Weights of a small GPT-style language model, trained from scratch on English Wikipedia: 0.829M parameters.
Each number is 128 + 32 x the weight over its row's rms, rounded and kept within 0 to 255. Layers, rows and columns count from 0. Numbers have three digits each. The size before them is the row's rms in percent of the matrix's.

# layer 4 MLP down, 64x256, rms 0.108, rows 0-42, columns 0-63
097:133114139114129058137250163136117116131089120123109145132175127178109005130058155099123111113128103090099162166123160126126200134176131126158103166147148143145172091162129134140153117126175193
094:120119124106080076190160153125095140125091082112142144115098096155178072120137114105187135157135097123184115174172105199098142139100107146117082089141123158133125151116097098114094114130090165
092:124151183144143071152153157107092100139147151129138130102138170082155141082121086142135161099129146158145086067155088043155153151081086120112096112164162061179149162144126146152132138189122132
109:145138082127123129138141111125115121130130157137078135063165129069108092102121098212177130133106049064132107113111127132135125147117161115121174204109098103099080134162072106139116139183101117
097:152107109149125113100111141137107099133106106127103127103183121145096170118144101063174160153043140148118186174130148128120093074161094143166200093137127116120162131135150166143097129165160075
110:115079082121127165124086066138138104113113095122123120093178157096167124161108062099111132175136158128182163172147119114135165122183122100129097073149095092135158161105125067113110107108136121
104:124118133167147157076114150070075151143149102150135166079166078106112070147177111072148131078116185157175087106059164179158065120089186147068048169117141147141113130134152146172108162066142148
101:125144195138112148153125144143163105135134120135114123108101122095137118180135149088082082041255136171194122210121139149132095152196144106132180147090121100109126129133108074146097147091135113
094:105100098118093101152148139163101095119130105118117140100104108102086127099168158176140086122149203161101161071134099145145149096138114079130134111112121145129116153121110192141163112171190116
093:046130112121127133128121105062103111116136144127139126145129087146058125146125228152132071132133159060187085153145121096137140116187168080116147111154108126108109049123076139086107099157074146
107:074150087114138096095154115111151117135144129126129130115119113120118163138135122182100109149136192123100135094131142064130189114043193202094216141098134115118077115117178139152082121090152170
100:109132138094139110150156103112172112109129116117127104172112097147127105196147121197171075082065160141061126110119140189129131060155091152148166108107140098143135138127186155106134105131074114
091:184108152114126159139107107104125092143111138140158150155106151159079133108133104103147166148098145130103214123116158146126128135117133131126059096159110123061077181148135136156107139118186149
105:090144168138128109073157109142160148134145173125108141104119069133112112092117113198118134157046109095222129109143123104094153131154128075143083138065072114120113185131132185131155137111167126
141:104111082096099094125134141176123109105117146114130116151142207161181110130112112138130112131083121118106192110148076060103111093126144106175058130150116167111143162111102126073145091129130114
093:162122114138118092176116123148027151136162110136135141117112126166151095154097068105222084047146089123075147144102132125137122138121135114159144096149153129094135114120127149125086150133071063
103:105093043130135109177104142132144139121130077135162134128142158134154092183116173151046128124147119079077093111082186075131156156141135161144148212161142095119148120161111133152144122166169160
094:084141083111070137131180076158133112117126102129145106173146122060192069042120078128107134210032167118115142070125086036144088138140107079129155089152160115142123187100147188101133121186117128
091:130080129110134053146111130117124121134110095131140149124131147137124080159140130103105126127065093160030165104131105255095147157117123124126142122124170143106149124135122064105124156035159144
098:136137111128175145151128153104103151145135122139126148145135108139093118116099117099136175027176131170062110139138164177136124082062080166152134103109177121180124085119089095142088148201141177
103:130169108130119077130101018146134106139137103124131129181164156065162139183142052102154134138125131113162106135155102158132056153153076098138126125181130125106099117135101153127152132159091188
097:142131093109121118062142140135127134138140192133119163150066074189130168175138147146120096113132186095089129125105165131105130137120152162113123180154120166126104111137173118162150139126116155
101:142113133135115066161104176170138138115147093111144104150179162088154143112147073065143139186120120142228125095222116212126117115137157110149083088225117189125139164107092110080180112142121109
091:137106167148151117104130217127170106123150139134099139135136160185159117206140216162146124121169131081144108196193123117120129060082127114137119077142146098174111104150173149123134117123058067
090:150121169123123163164118102148134137125115121131112128158083120114122153137127164099145165106166077145085101107105169110137125160118144153187079151118152107176199116127150101124088136129137076
101:158167114130124178120080126108162133143156148136131155188155000078169163072118178176103157091145134116122156142138165107114149102110177093102119119153118142132103143158136096139147131159076176
098:170101159129139124200136110126119154112094134122143117099088200116098059123160048065108154166095075149132167160164086105099084151070119127105109073154136168130203084126118157113151103155138127
109:144145163128130100101134174136115154129116125122069127108130102125088122148136130128082157119110102124122162130138099116127077117191175128168192184030131090147160072110090125143146117130201110
094:115096227131152081127126127085086078117136102126101110103137176134108063230091151117091128171090137154104133168082124113123141144130138119164077109186152148150205093135090164140092140086137095
097:153113149140126147093110075140153119120151134124117121099145209084154153128089148140026116070177181122110128139121137098142133165168111164154069128047149162118112082133101156114093163112098116
094:159119209115139141128146139184105140130111117128136156121104136144111180093102114127141169176128112135146127120205157153128133153169092143128211135152161220155149097125104093120156163138073198
099:147134072141121113114118129158203178139145160141143113186119214147226186174122124171121128102138179130127117110138081081113060103141167103090134129056113112144119143125154200124112142151121213
093:171124049125098172055165098120145117106118096104149112131106200136162088130139148085090119134121164143088158163065098093115159113131127116164152149153127119162105096096180063121142091142133071
094:141140099120107197090080202068100177127114101123120109120014142148133085081143136141151075137089131129150063151177147204122129152080116143178193122135158090100118172126150058104101123094208156
103:151132124136151134147168142155187137119099155127096104095132051087133091101134114115095091067182169109095131078169048075130122153123071183172121115116154138114147164106157131089054118124155140
104:126096134130148138147061124143145172122145147122156144156128035103085212156119144191130141129168122133110137183126105144133132111133070204121144100135103139118118149120160158112106120107105087
131:138128153094125104156187122170150114107098103120114089149147119136135080125103141139147169108143099114089181099160088097105129100138127073214110079185139155122132108114136113102100095132133160
096:193137080096130147139099134086142130118111137126153093114118162095080098067204111122118126162140063169134133112155104154121128176151100109134074150127134098093131074106126104092224105066118100
119:113127142136161145093091156139115115119109078130115080170115179161109138109140156093142136092135107113140160119150052000111108149149165159114137133167179113164141168080148176080105119131141135
094:161084255126145073196186137124123110112115093104134115086142104184213076043121139074161150170116139133166088160152114168100122160117157051114125097103154144111108122114134114129130117093156089
090:163108103093110167084156185128131086129114150118100141090183205113064162062119153232105128111077146128187114238139173160143150123142077071072174117081088133122148133162132110178171144120142171
089:126139069146092223086131094144129140163139144147103163178085159103155196109144147100134130119123174103074126110086161150149127139096121148069153163067115098122105141166140072163134152104087108
094:091156076151121046166115097106124151137158140133148124117169120189122094116105083149081119189143054101175152133043146182129141096168142133134041165112166091140118130120055100104089108129173154